{"n_kv_head": 3, "d_mlp": 768, "activation": "swiglu", "rope_fraction": 1.0, "qk_norm": false, "bias": "none", "tie_embeddings": false, "optimizer": "soap_variant", "weight_decay": 0.0, "lr_head": 0.00613, "schedule": "wsd", "decay_fraction": 0.748, "batch_tokens": [32768, 65536]}
Each number is 500 + 50 x the weight over its row's rms, rounded and kept within 0 to 999. Layers, rows and columns count from 0. Numbers have three digits each. The size before them is the row's rms in percent of the matrix's.

# o: layer 3 attention output (transposed), 384x384, rms 0.104, rows 280-287,312-319,344-351,375-383, columns 192-287
# v: layer 3 attention value, 96x384, rms 0.099, rows 88-95, columns 192-287
# gate: layer 3 MLP gate, 768x384, rms 0.115, rows 0-7, columns 192-287
# up: layer 3 MLP up, 768x384, rms 0.115, rows 0-7, columns 192-287
# down: layer 3 MLP down (transposed), 768x384, rms 0.112, rows 0-6, columns 192-287
o375 105:579469454426487550453509471509436437422454502568422498536576547441488446509485473501465465548571489495405593577598502518525489411493364532490548529483474487581504549489487535514511546555503535610556526596454556542525468501444570487486476474528474485556534428593525452565453472426536455502
v88 109:573419560529441477508567482506469489509502457446537484595502501419531473533512455515494454494526424486503502474560463546532410423479468433442546422523605537538525403510524542518499485462507551533497414459500500529488566549427486471415548505484554508467536501427519470604536485446451401491
o280 102:501450517496583545588542476518544552559579512547467500436460504535545513441551502510451447499522482455480448546517431493468413563596501505582491415422571453520507426548471434497435472440548525537512497599432540505514435493460452484466526473513510526482554503451398515440490529512606482499
o312 100:467567524525512398490454566426542545478489464471550514525604545528551488475478577451508527525521494453615478472488523565524477543516412497521541538605446343620436576486579445547558523495450528440479495455511479538630441428376496480452453577432399446433418431476474476439469515608512541514
o344 110:482535438513550513475527477380441532545549496533494531598571515458524594433491482562558545486492490527480520582553472567497492526521462529436585458568467441490526523550503471526554481499588504513532385511457484475504533469410455471479500561539445486488485511417493563506470424549507445538
o376 098:559456538482412517488461477487487501509511516532507543451490514562416528536517463454487510501482529585484550556473523396484624489454565455605459574492508510492527523447454517494473527530425470500454550432467501462464458469628505511520491518485535498523489580592604493445494518466469575467
v89 115:540424499477458458513573460474529552516504460493535568437464446556387577489507473516500553426520508516515508528467558590467505428507488573470533359567560486471559556486536540510552539560511448491491451489459459399407533498572551553524425538557490526535455536415465466547558488489481500520
o281 105:409528531505495498488490501474584566524504487553460604467571534479418480544470532460505455462518440492463495484493531592407482459538528528479462484564528468498424550446492557581427551541487479481483587472425521437461489422525580521420603543538414453476515384512383536475515500464526529512
o313 110:490519496457510387577618593481469538544593580555525552590546457498496500455534391532491447503455536439484526515505445447490531585459506469508537584466498407530472499514460419429445523412510563559472416498523540462432533490501423537502569478484422415528575415401416611470565512466513437441
o345 098:533598521495531461518493484555514602571569494397504552524433537507524544511540579525482503535545513606526490484468544535434455580479493462555534458496477521488515549543542516394564484465438543554551557566508384463474536403606460489507486516527567484426552422508509474490542538492494435501
o377 119:506496462501519549474484432520476371399442565400474415499480556505583449528471526470485485510481464482464556542548482376573486440516494421560534515406454523482556436519525527437528488478512521506471498488559526566537495544470480505585438484453565513495474608567614450632454506548496537518
v90 122:519507511485523536490509495576447539573513579468480473501508566480376500491391499455484610490423528600509498501567423506528470506486525509554527481491533497432394436383489442457594525553403416492554522462510466583529489457515570401480525567596502481495418470486511559509562498586475486524
o282 102:498507478490436536526554477453522493568466450533516495543494578525465512454454518458507501535448543413529489404470439516593486472498513434482428459494498517405464491485507524654563526472512459446521468466453480536448501449611478432520549444539500404470501524535464518546545604476411402514
o314 114:540457537597442424480546461581572529469508446444430470444463498465555502481508474497423499512535457477606520485513549564448453575424443523524532402470501510534446570499501508411382430479409462427502480661476533456404541533544555553504432509535456452538454537528508432454550485489565433525
o346 104:439535494485544513516615436623506515441504465529509447513567498432584413519504496529496461409519439466607549550528421514518461436502495603452452453520443420532562552491524472463454512522498530441489592552508528475518464574513593549457459631576565551542504656564546491468514546582461521476
o378 108:490457505455520536470425577452542533477575565462478533532505449567511590490472510468563477545511491563481443466510545483496517482562424486475528571552553565523535487481486561532532536461533572539519517450521537436547446462386461497504511435446495490515558451392535519541417460470517516549
v91 108:452609451493524514590497465518514480569502458548506491404527533561447489487433493524459474408458499439523502543453442586402467567534522511495465431558441476464486490550481511444556408537536496506497497416511529506445503484447511600483483524454568504521523466528482521438402482460479505504
o283 099:442487560546457417536500445425536493543478559517476437498417444522494607475472452533537424389477456425430492460414547479558443616514573485520461510482420533456443498530513551510480468545496516526478486493457441499543520456435486501498569465546470446443541587480420529415528429482523547530
o315 107:501501497519520524451425618461535462523510554459479518470578439506492419549451552538489526511467445435481503461532449567553524433546622471578525506483537522500489459489427535490511536464526503535524558472537411421548521546477504472454604505495508515456412475553498479538407481527597653534
o347 101:449458434547458487498479616574548464526459510444513593382543543529504510401471528538461493492488449468462479460520473516564506470535489476501432516612565514518448462467540527483456478505505425491515502528466491495431501562538494541487527490497537607498571412583501545552467480589525542521
o379 107:561427468505527532472544494574453547418580421558476496553496544444489524503559419386535537541504539658584530529570506455467537495437444486507583526493515441524528525504514460504488564406442532480455501539517608527533472470498456464512463512537474490488497542485525499506498611487446411475
v92 123:573536470496508531456473437600418498506433525481500501501516567534425434483457505477478489462586499572474509562551479458502518486536433369515484461477579489427490483455556575505391408447473419488531567616435534555474530574553521528417539530524496443505485485467509590415407503418533433446
o284 100:494513530594442528506608483563463526529515505528514439445474504431515516467514415491488488455519439389516530507485574449500509524445524485453448473473390484525497509445483503480434510442536542388539479434493514571565487367404414519488528452524445583576440565508549571552555514481512483493
o316 112:542525456524597544519497581492480530507501497542412549509453474476617609513486499549443493522448588538547502464593454501444493614390533522436509512497425534428514595458498462451513543458481522529498456556481448487451434591557594397525504532514477496540507560427578436517616457472623499494
o348 109:473511458573488398450345466426534432430480507612422561571472493556564569543527451526484544539433435504548581583477524617494534505420543486500486508431515414539530578446477451562539480432485569498471512563524489568441595508546522526535469521516565423592443460513503548496612444514571499565
o380 107:421453521407523509562515481496532510527428495387526462450522463459461415490503530462563482527553582500423423419455429488549416579587477585501533485473503506523499476534502572428578527576494520530464535458535502430515459510480476529509520537532486519479476431542427481543434527485469599542
v93 119:527388534536451550482520576508486480561503436491443584629433506455465492475538413600508559481403377500451511482470500488530544455433509523570426586535475539475444569526593531551508503533584434536549473539456634509574521545468483600468601493546577440522502371602531372505535480435511497454
o285 094:546500545509562519476513610467466515533502500463444493510604527455405537397555409518576490493497479510518590472461571514450517459517534536504479482471582413610491521473412495535499508468518534392526562476477599470422517516546435448483564498466490447462595545491477568549525410526589466433
o317 117:455495502572487447512455474527526494497496525503457477509507452442486438428492427532523447522486491479596567555509520604536516344553519564478484485407531540466505576504490520577446564562506515480466490515520447551460439481453525479573524533503494605565478491566511508486519485558459538463
o349 105:549555493481496455427498504599546469553536531571506472431471440529547494539479474494531491571518516461432588472572520588554482445623447413483553487436523421548458566505508426435494538515431558556473529443494451511504465488500514484521474517497455449564463452555519497432434495462530511566
o381 100:478544413446488452525535432461507560423469411479499535485516616540534524530508582457469576466529498554529502523440383456478401606464483439400591526564451487402495412478542486431566498539496466483470451510491488485500551515464529521464502515471553493485489552411397417563521551518570418558
v94 117:463557440470588434505650584550565511459564402558500443511480503548606517542464488502496479558495464467435507430494473451387486577611509475518502494558485493411616466410524551535496496446468538501512561537501536472507544612554482527521597488612467482476500489428381408525519473511534483511
o286 110:538500512446526534467461535388515478499513499511509524488491484533482450586490522493570449574450528464488452423487579528461509459606451438449415505555609420466651488483473496512593529499481555463537536497484557431527468527561430570548436569512588504485561564518427474531446521569466429511
o318 113:489448536531421548526462529506480489514456492499463462424528566443458513553493492536491546408508541502541536471470549402570580471468472504454504431488384587470563534485530490482465494508514433498540434588502500514451478523545467479514515462430520451433521477517443556546567532471579476480
o350 097:526473513493543498516558541395545485418480451503574530496515449550520505550604463532479466604501613476539568566473503561502470497431462444557471500515478545472515507559509569513447509512439504551483445488492506578543485442467525358541413547475490368462509491460439488498559485566540444509
o382 105:496539543569507511479454420543442546565522560523496465462514493461506515373502468455462552402470441552471535544544476518500482540412511514508564572524470476593376516490517507510491489500516471517440470428475534481523525446432529498419532456486477583540431466517549558488430441401440522492
v95 119:596565492460571515421490530484461455598435453457542555489413499409554618398436467571511599467441471448532496577505490438578489479424448465497509501436436521490536509436511548523556516560457565492516431488633482641445449466553578518512540440534499494478491546471495505489514514556456501596
o287 102:523530485535628456493478505467489546518485494442550505515522484395509444512479509574455550455413440551572545558464525519505571601441421526481576424454465540434546543463548481540458484506475528530485488524521572481472488479454598449394483493444436562502510448550629626697455440554474422586
o319 112:490459544521506585495502547585511491403548520554541549417428496485431497559444498453477492475449509412486485453494486517507500540556525539481519520468554508515514566506426554492598453544476539443423463522527463456482460474478445408392559510493594552454513448452520532524493585485443481422
o351 107:498497583465416553461508469473504472560564430446495491447495422538494497558488566483478598526533449498447468514549541487519487486558498455427524493595495568562518653502560556541524475569497536519485581508465445545529444473464517444562566543542527561467442470482450463486454513570485520515
o383 112:497510461490536512591484472447495468460499572586473522510555488525540503417624473440516432549597551476494567452499439549509491492537575450499500457494513383546438416496505484483494562408540400558543544480479529464528608650485409560533490451475466496555501510536414416394521527414526567420
gate0 107:454561478540471518478432506452461494479475521541445421640509489386482495470441470466577555471489466458528520575422465479585536568476463438490460434424457568531517493513468505512492446440391567470472567443484505479472525521489505516545485543431527525446421472465467520403537371498562526493
up0 105:558486571458505473444551579474436583476575485532467452498507456510563564539510565570483474518490446482487458517548462548526459433531441507465514509493581488612460418422538441424405495466473455521563525593502524520600515348506443500518527515518533447463510438424463555512497470536492440401
down0 103:510537485586479528581446554386493408504545553522515517431542514498543486448493507437477442563470447571473444373431512505483453604504470438473599542499431535514435482541508438472519420507606471549436545470457631478557499463551501534608553524513587455527443620472526502455494451502485460459
gate1 116:564437514507461478503550389489414505555468572494459521411497569424575573556417494427599493558401373549584536512457554586559493531498469530526474443521556508518458432462500524471412575505471477509524584487536543558481435543489503435454428464457568490482480490436487536434451543479479423423
up1 107:479511519470523557476510495463558576403559401483466451420495444456500526547529500429517520376493473392481448491506425525575467513505404570452459519520451502532520603624521534512500464493478496511410486613472550496495434560590427512512493467526419525559547484606519566460523439449499398516
down1 107:496564552514493555466477555612488495468491492556490441503529488512559473468493438535489454522472401419412509518529560538493538592468467513526532441496509475463492513550511459550467482604460457493489443553411437504520489425488496526617514533443602566476423436383448485456536472496469519498
gate2 095:492416575529471559427487514442435495491482530498540444599503556421453478488573613540494468528454487493495531544499445499434424545463422502540552443569493444484504494550482521473506608480496460480473523524479465403529503531476403482549481452458531439505497496468484479528454489498555396554
up2 108:470458478457451522522474558504478561572427518475505405507508476417564561560472503448547616477542527402516522553477465470529432494487489544478588554475587468503607568580553543526549452458481473475423543479565476546570466519473489475454429427498568482497464554541533438474580447540429526539
down2 103:380499469508538499551520511516446524470440484537397535406512439471531519499515444516382465516515526409473708500430493396526465425602545523437479535524516418464496564542451484439486467503542530480530434491446402420534431506533552485565525420518452526399499465453577533433449514559503543490
gate3 109:467527544455459552501564527492589530437459486509418551526459444456487566444489440418473519456525485508515530521477513564560554393440514427504483494474478498471506491474567575426484497444453557518591474512486421519528567434473484562569517505469541459482545520539602575556481527448541496463
up3 110:593512486475456508417427515472502440460474418497488508498562491431482509575535500467497577551554522512538505576519469577544537556451463654503474486516518429466473546471545469551496562475491518493511481495498556489495497492525531550546406482467512404465389488547505527504428399550546338448
down3 104:547535405552506524450426516494499449516500484551539506489365451490493570525535469471558563534601509456562658612554487475545582432475481504531502567542414539492479493448513543469490391525460505510505471500464496554449540558460558534563475511487548498423456466546524480548468490520509554432
gate4 108:508496572459452501471393538517400561535471517492449507505498349530441615536608493558577476521459486538476479524476462557522497545506475472501501519448491542506469464558574530524462572444507563483524506490442542437407409609550563519560505454525520599488501506444513444604454583431449485550
up4 104:468472463458496516466480494472488613547564476515624526483523494454497422468481618498553544465407548484486524491485566451509558489546502477523536511458477438517559496537536453524470503392471611532506450490521502560493388513516608565548454426487471506536462510486565469565500416561495507564
down4 105:477478424583493512583562509552521534517550528522496448479545393449501457561416542487415534487498592545397502483532532506465602499677542474622517509410541476525517565480424479556582482406474442406536405442439474528458383569532492532508512480479502536587521508523554413419433574453449479527
gate5 098:441480514557542405590439552449426424511558416490438517451574540612416541451464420525522528453479561621578522452527425441466485455443544434531408491509540541526581414480520559373511434587416510528549515500501482498432508485431482510495435473420541539452479512409557501588500564536584480456
up5 100:458453481536507439481508554429512375513487425577437503425535534478569518508502455567525399500475571445574526495549536421528418547543458494488473394527484511532432509492410573486565493531478468479579589552515503534468455570584447475502528432553502541500490448606589594490523451529536461499
down5 096:471460474479454510474469487466435421507431519491500607501555512508485540423512504566519601521545467524499387512395559469583528547436460529503511543397538458561529488511476477466540466435541526558501483537614553457513541494517510447504507450562502510482551481541516589533462441418406434519
gate6 109:572493506429448487581422531500537501591518436473462605456438519447480524493456440561556499453501490509508534536509498556488569469507454480450534466494483504531509541578536530493560568422483512436479523499516503590470580504482471476622459501474535518503493481526551504522552583514602489527
up6 112:468555511427491389505507491519560504525570445553542482585546478475521489486501608509469538560509423534485515507440477500529456630378494543538458505532553489449551490534590438463464481459543477560458438444421403451570487505469542481499584489444511438456554612487411459476490542549565522502
down6 108:452502477538501492491476525466453623549577495458490559439510539496469530461508564481441505488450508430473578416602471494495402487580549493515559516488474445545462527526535557552509597468485558515493565513550443505473517586509536525474476591469487441454549503450508612458546540494505566406
gate7 103:481523517515567558479586509448427543560535489471490548476555516559487490532554541553501455452539409535524457462531518530531440442490555556536449466506491483511476420493503524458572502519502542442537596416538340595590438515450466476536468471514549501556533469606462553420538435488471520377
up7 100:482457499604465495475479529430408537539407481525407577371418491500485485419404575445468414495483438515438519539507459517436497458482520448537515567505513471492566445515510441478431418500511462496538502475493486455565460485512472566489481583486517442561402444472523456496481486475509619487